Each number is 500 + 40 x the weight over its row's rms, rounded and kept within 0 to 999. Layers, rows and columns count from 0. Numbers have three digits each. The size before them is the row's rms in percent of the matrix's.

# up: layer 11 MLP up, 1024x256, rms 0.224, rows 895-919, columns 128-255
# down: layer 11 MLP down (transposed), 1024x256, rms 0.245, rows 895-918, columns 128-255
up895 083:475554496477598538494495554443472541559462491480527561497501515533529577505539462546548549419502510555456471496523454555426533460560519528463517537514560547509450473525536494532518482524479467468522529501428473493491477477503484484602410601456508472480467475537517503440514462514544504507491506444451435530485426524511506544493529535493419532471407517488564470543552501449458505434482
down895 089:470519461458462509466502527548519479484502512490502466512539527454468506463494544455546512543491407422474506510557510523480548522468473504466505486485477490499460502521634475477548501450531489501494519446538556472450480559489543516445567498480514512506548519473593512461416499516589493481505569502556547464553485440408462473482512568552557456467614462433444564467506524482479478510518
up896 098:451470486394481456503496513460489525580563462503559556506540514442564564440517457474544535504533396466491533555478499520498489477483435503500512488509480435508456489473548564527483474461502478522466475475514512510469491558541502489514545499532546507482539465441494531515494447475544488521458489501555557528529526475485536526610536474492446463395497470511442530460512443453574496490476
down896 097:536478563567515485535557540563540451579556475560472485504540442444498531456499510458477558503488521487494458511522484565560528519516519441457477520468482519512440475441550496444500462509461521502492424473459472436444471483503500480527558509447481521511535485467529490500524462507483486508505487440495609479543464490472473510532528537570499554484504489508540589453486502564579576493482
up897 096:485517498484451513482528522569458506498361508473527498542507500479493525494482452413474473486494536520492503450567548577573453447506470492474517516436456425480517452502460473525439509574433529461529475444437492545420530472436512524494522480533505493514537505425544481471477482460579537575605466452413406451517478479445435490502502547530517484562515510494417486534544550452545543562457
down897 097:510531437488424493509490483498423479468500472493437473574494469508487497545551549454536525561446459464470519433483557430461571454484594566450512494475470502497443567481529452533495453471473481418456530544465502589603511538477559504590488484535516546439466558526464483465513519540504558475502399490458422486474483496492523573530490543566467556506456518535479524477566497535507508526462
up898 099:515453490504439500477469521509475528533503464505607508441487488437497572505480547440472478481466557500474509455543453464463590448452517543505515525537470515449501442524448448514600571438564452561483511487449524634561437484499496507476530476435522490505515528495444560508537494449477483533505474468474528484493548529533475535550538486478510528439533458488509517471452501568534515474438
down898 097:529519564477547491489467473428507527490478506545471509542459451459446515483471517578490535488535522530467589442502526473477511527542502521489518486492417482522452416501492520522548513499441507444475491526481468529464510438484455540528464558465504539482481494484485527453471495472470486526515454544446456494574389445595513512410558478530427498521463475512447490499535501552522535520552
up899 086:501540460512523513448504527522510472435468406598480501497557493475494450474557471509531486462493463503492559378510501488469497495559500560502520499554524502504498465476558467563455491423500462441551523548456541484494505515513562479519564451535446508422482490464493445422477475474567523508521499498511560436576503528506548454519519458444525499411528431535530511536500490471495458492505
down899 094:507457499433520480506473528492444474576574604443519492449443473461489488557497531487446532470421536540514425512482550518528508442396487424489521433460518511489452512477460534450555497506511432550452514437529480536473499488436499544502457535436524451503546514508447553547497537551469526450497467508476459518452476486476469518474520533522473466578458556508431502515513488517505545518487
up900 091:463475519504467396474507483469500544536561499503482532487467476547517565528526443492514468577528571479471509576472464473521420546398503448520499476477438486498478508528551570557504449548526521508431518485528562502488519500526452488565553564426500570500557558400462508538529490492427517520467488545559497553468579451514524491547533523532486496499517532522491524499452474541493490542496
down900 094:494455496504496593385468541471499499528475510513468508505480475449467476509515563446397498539477555477466537481517507491516490552498502418449503457467535553516512509537524542543511484523474569515571494476459521525461534610456479528493478487487422587469522471495566573527520454466496553456488511506488528499543504447529530515504550445490498488515571486511474449509546486511545462481615
up901 092:531439464488544511564505495469498481494510580536499498472461456436457476524497480503429569467536372552476548518443486551413447495599498465516462431454507471480530436472518499483435557572576545502498503492532468490512477429526506462506498472476485544428498541544558499566454459532474498513480510524544519471472511464469516551437556500504488503500519512440448469504529427488407513506504
down901 090:466479539505426479529397562463488490562508486455555532530457427547430542468491471518491472484469412511499478491535426503471479530541479468482535523480444500444505521472447528464471486461484535523525475450478528424525563515583525461493522461549467514506413541463484510522516515530474470509486517502536497648534472467525537506518477539452549419553532544482562508483557459504515501487479
up902 093:510439491523566492495474449487582559519560480488473465546523563489447455549556523481549449514528514491498485526497460484465511574500514511517491451493503475517467487541523474551520513482659519539469531545440540503497482504478506501480415484467481457446456506482483484534548514428465578441487519485580447521472454453448477532496468499450529487513492536539441472499435433563542432497482
down902 094:510495449486525514457545472510498489444465518521510504557473503518514535522455496551424582522455450521488531512511500505440474513520424518489527416453457492551518518605482524559484533454486497517462493507500495512473468446490438443527535589588543500485453502534462498506517534500579526447497418571500599483514485458483436476451567420523510500489471513540441565467471605440516507569521
up903 098:480451496552540428508563468566508488535490541439496526558514533453574416479470500537476484582567503510524453494539477465496431536505546452508549495438451504560446473510555535543585516518434561579459512546535484503493401470402495412567539504509479519517542476476484589503474458502605476479552485504519523541491463489513486525498473553519453465539528460449486488474577448552467569457468
down903 094:432526486502519444533540534473511473564533536427483413517523474502400479477437524501440542443541473488550463443545515531537514508458559502469505503515547504578442518559461467477533515511495488536482571566607510448451462434511485505536561479515486571467562514560488513463535426508389528521515533516423395548480497514534550533467532442525450479573473619519517512463554478501493505497462
up904 094:394510514482429533467527449500498554533458518524477477496536480470518513461455458562425554506522501482503467461399461498539455494506396481485489550469455462568520545559503463463542541489598486491462579573559532537474467483516498449495502450518522492501489505510439450518455472453528472576449552488488565530484613432467405425491497492502469518500460436513483528499515518503485423525489
down904 096:534440454523482454554502480550520462488518507504453520461530431505546504490545466484530530575543493507498542495418429477550486542579491437501506524507442519557477475416496562493412520503500496502513476403449610483485465485522480511473513427478513507460543526442492508505504526524486444575541493551546531513511452500519515517608472534439521465437521569438553571527459550521500498421603
up905 085:443544549508466535486527546457472474606513517494512512467529491444523512543474455530401538516499488536490498455484470491506453465560494540501500477491459534579492493486446488527532541495482533461446541470488536428528485457509388500555511562519482509419535488453489475518451473494542491467457512411429578479489547492501565494493474510567531499410476488457491560515444473448496471409455
down905 093:507512462449435462565444464534517572551484415468413435523483524521493436488463482515479501549543456468471491526508425423463487525483542531529511390490528472595564452546585515460541556471545470518462489521430484448479460419545473580454489439448403521556477441476554482482477524547467461508476535447527404493464469450510488472571507424491541509563533554573485494468513474527497561524490
up906 112:451467531498540562487424520494509449508469461425502422473503548466485442505539548487470475546516506496519453512523492500563520533506499443447471574479501480435481461485495524489536532484494533537559486539499543489480517554583456512514473492533418421544571570515510568498534589470524466587549542508491476473535504511463536488471466406493535427487543490535518526471445490573557518525539
down906 094:529503514490481502514538494466472553525533552491522495570419582524497473490481536496439518495518496518522495444504471507498448528534460514488475554480530439453497498487512488529512488447517543480487472472520514464473474437525466436485487444478448460466510510468463550515510494540523485529447512514576456543446528482478549502480434439487493470405539539528563484440449459463502451437590
up907 105:439519452558513552472401504495405561580536448484577499507470545545514508482557446483489487450535521523464445519494570510430528502465478550512500483476536482519471548496502489523480474424589501485465526516528542538524448491403512529518500457438498545572545498428537472560515535528484497496455469456520452425474496535467506445472486510474472586598478570530498534481482571552556511445491
down907 106:463598515541496493478419508525561569555489432541479436457555508535456522499494497470505480509598563479454474508518503482485460489519491500465536468480532465510527519469488490485517531512500500517518507489495523569459500469521476414500485464473513504486497482557500583533501542449489543511507586541534481448444548534532474492484507459522534499570487506546522472548446451452546551487434
up908 085:516541459483478483513507561474470510523432493498497550481393438475487499492503461538485415430496503525518448517464472505476484532571505416470494494489561425490496499493471516514491509467523518499551488584476546481465475518481471541439504499546520413501524506481545568532486517449491536581485547515462488511415464452497513494577502545473568490602483442506603521445520477463489504456459
down908 083:460485535513490587479529454490417478497484518457493467538534509431497519496503462495485563577458458504484491538426490470463550542486552520528528492533555495567451480525549579466515476471470476510509477517523480476519512524487531515420546518617544536478545488507464520477511456458535514434510524484470453420449520511509541512495598580495464507577583580521491493487523497490469486539477
up909 083:553493480452448501424476508530537479491461520539517528486502510580526493537507469513509571470480545515556494492482460520531524495540446523448506491459466449433538425578488510532550548521488533433620534434514494480462423500519495365498477489474518420572509517465507497505476501546519499508523503467533393500543505517492480480499458453518555503544471477483528526454533463505547529429539
down909 091:476506542577487509490475533441490509462446432456486479508527490519526545467456565505429504488507446543532466474541504397445494448486540490528470560448514450578455480426459488490496439511466565476411392456538491539557462538600522510478500487485543502551479508504552531416523543555515519512500481474493490449495464506473588461558424556529395470542529530508521506525528552554468506501460
up910 089:532486502525489461539489550519464515513487545526592496501506454494539538558476521524518502513534524514510469475519536471440431459520530497573407496505480545523491507504508401499470555444488478403506440474494519509541511543471510468449505493575517510467513561505497520509499472458521402472518548408526445416479459430428436517515481522522472537507471483505504506476507533457491389481503
down910 101:526510509452579463555573460389569559516451508523497563509480524542433455503498471519478527570495504426466502487520533481484426550391517461478513528477476472466452442514501476435483449512515515567429499513490443498555567506543476505471528452510430508551510576535569497522481491523476571517496499454566457445460508467577523552522500507425464463458550520477547524457530461530555519434526
up911 092:502488580482443514477481461605533510512493527458492494493519485565542529448533489417460528493486501524486449495455488553500535437484515533432479503521483513527489482488523479476544478546510534530453547501550580513520438462494412517422425495482535525531488468468484559463443483514575507527502468489468457535451476557500499576529518533526494472513453478573516456663424531487486514401499
down911 094:517531478550554475429497516487567524499464519534485468525478599455507542552480547534554558415485548533470501558494471532502422525522489464533546481526463468513428501495457489527475477567496502459471489481501511494468426509503491464497453520520558497465411507570502507528402539409575433541447513500547511552597424504465480476486479476535459463503493488521540493510495507528525506521509
up912 109:503487478474456552500479515556506511438536545488456449537535565513499510497506475535420522459508481413518521566444493568548462484481473517462541447478471575592520519545522508576475529514448573544476519544537572504532478551540564474472600494521464522447450477491414468492484491500494473397429489474492471500552508495491493490476455506534530550477528569514549517530484495503517442482501
down912 103:466458510551525504498515553542461496457461491541510446464509415488413546536445467491523517489487573452522412498490485537472493561540487457547506470520484515496452504431490520542515470498516584518505472520525498437511617480507480438536551496454482519555446512445555452416487471539518538449446468524433488531472501536595544544520503510430412510495553491518475505557487601547567450486493
up913 100:471551531516511479466452512546500467520498550494517500506474549445541446468544521453517478480526518473557523470488579452510471540469607498465467505452467502502503462509503511554474496427536448565581498446511438543474448590510446506523465502487438457507460560459442435481502563528486511513426519472505438437523519559532501583567554503456562462460584470480578471523543558530446544407449
down913 098:471524468467438486494533463559445479507423550491479546491508484551470559459493535450482499578498515498500460504510496485489542492541475560514488480397558444520428524542482518518515495436507451486494566531510541541458510495488562548494585486512457444527463447509486485540445503413552538491522543502491577496482497562567561439567446514532530533486543520477529530466487488445420473473584
up914 105:526460543500523549549499542523489482457425529512553477572538460559456529463440538478513503467496488414514498591605528457503493496574546513493500457502450442456473557505485473517544559448543499561436478510497600418543499516469503460511567518510477477506454462535441515459439521505490525513441570534484511519479445475557558480528482487565568479458427447455522530476475447484500437495504
down914 104:499514476417458524473460512469547514555555472480534445496486498530519485517500459527475514494450471509507514450458510577488537459519527552454565510452520527508507481590456535457464492526478473403475378562462499526521433492436565590502560552516556538482544509451472497561462503473501530533479511504531525546505574450506501551497520575471559534485412537535499516502516489502593496534442
up915 091:454537506547477548492514502484459468571598538430504493544530478544509497494491505497534485573529498508467516502524475525437514478544467525515478474488471504498570488505511492496472473436510495497480515464547498472439454463508447454506549573495568499410518483408508479549503525551513474572465526529468491471490493478528483494506465487560445548471548520513556576562452401561525511471533
down915 088:486426525498507444561519495451563507474483425497484570488479450454501381506448521452532406523452509548466521592556512559497553543544375479518564499495478533470475435597505419499549461575491477563554510520446489501481551470508499532513469500427459415517483477490411526486529478483516514567549439489486502463423457520481502502540495461500583549555535459513481478537467519524557452502515
up916 098:473497483576515481470517446492470569518568432564474465508507454552538511540555468447417473531516554468502468467488518554498506552436537545475490500443511531492474554499516483526523481541553585529542492493574549476490570556540519451575474481528453549533498418466479507527484632481540563509479469565440511490520465495481542462503562555504555490524467491496462514495506505515408499468481
down916 104:460465417564533490428493513428487497488522538469493507435509427621471485513515458563494540483484445482532543517518539497442464589488494500582472519447536554520462519504461548508501469491531519466444526565496522477462496462505552579448562470473570506537477617496505450443549538494435444537525452485548554468496507455531613507545509522522559465485441520442467489530510473555436466485436
up917 100:579502488442500522486456482438483470549505530483489544519493466563523584485574475594449497558468543496468480489501506469488403524487517461514499482510542535524501432510581482484506511509545510468522461515496414479464456469501498436497460462521424513532568517460526546466493517489577581471495480522528440540547477524439560477582458550560531505522488545534536438450581466447459462576461
down917 099:453477526525460552549512557502533538518485552512505466456520434556455544486473540540435526506474451495532432510413507469402492542514464508530591466523540509540468442518577544471490423508612535460447535534462452519499511472462536492528498553537417513444496522471480519397504486499503519422503569499496458515554518548480555486457446489500507510488441537513501563510534547497529473469510
up918 093:532485506481502536522482553505499537542513569486513472502465455483493557502464498482495537537448475505523489532450405503459500488467491550514459545500539498513475464525538491497405490546537526466525485451532466541555479600531436542587527518448494422519518531460519512467426466567465498578545502528559441531553451570490609487472502500525513590522442461452439499517482431502448438516515
down918 093:499521492533501569478503485529516555454472510554500454555551525434445469462548543469499530528511495465493506472529586542494467495471495501415533406541474475535484540534501505489491466537472429512507532523544524513441496529515451445410491505514470525469497559490482553502538543443507485525431551434482506437573493439528468526553494508582481386556523510483490476500492473545499571524497
up919 101:448450551553428526507484546530506454521472551508518463593551524490528452480458481510460427483536478439518470444513499519525447440560464389478453476510462447534501496467525483534490502455439461525539476523477521483418434537496527473504509494520565507516495496510476530554486502487537530558434558458556556489463503505551476493514468513491521535461538464506432470470458499541513498464489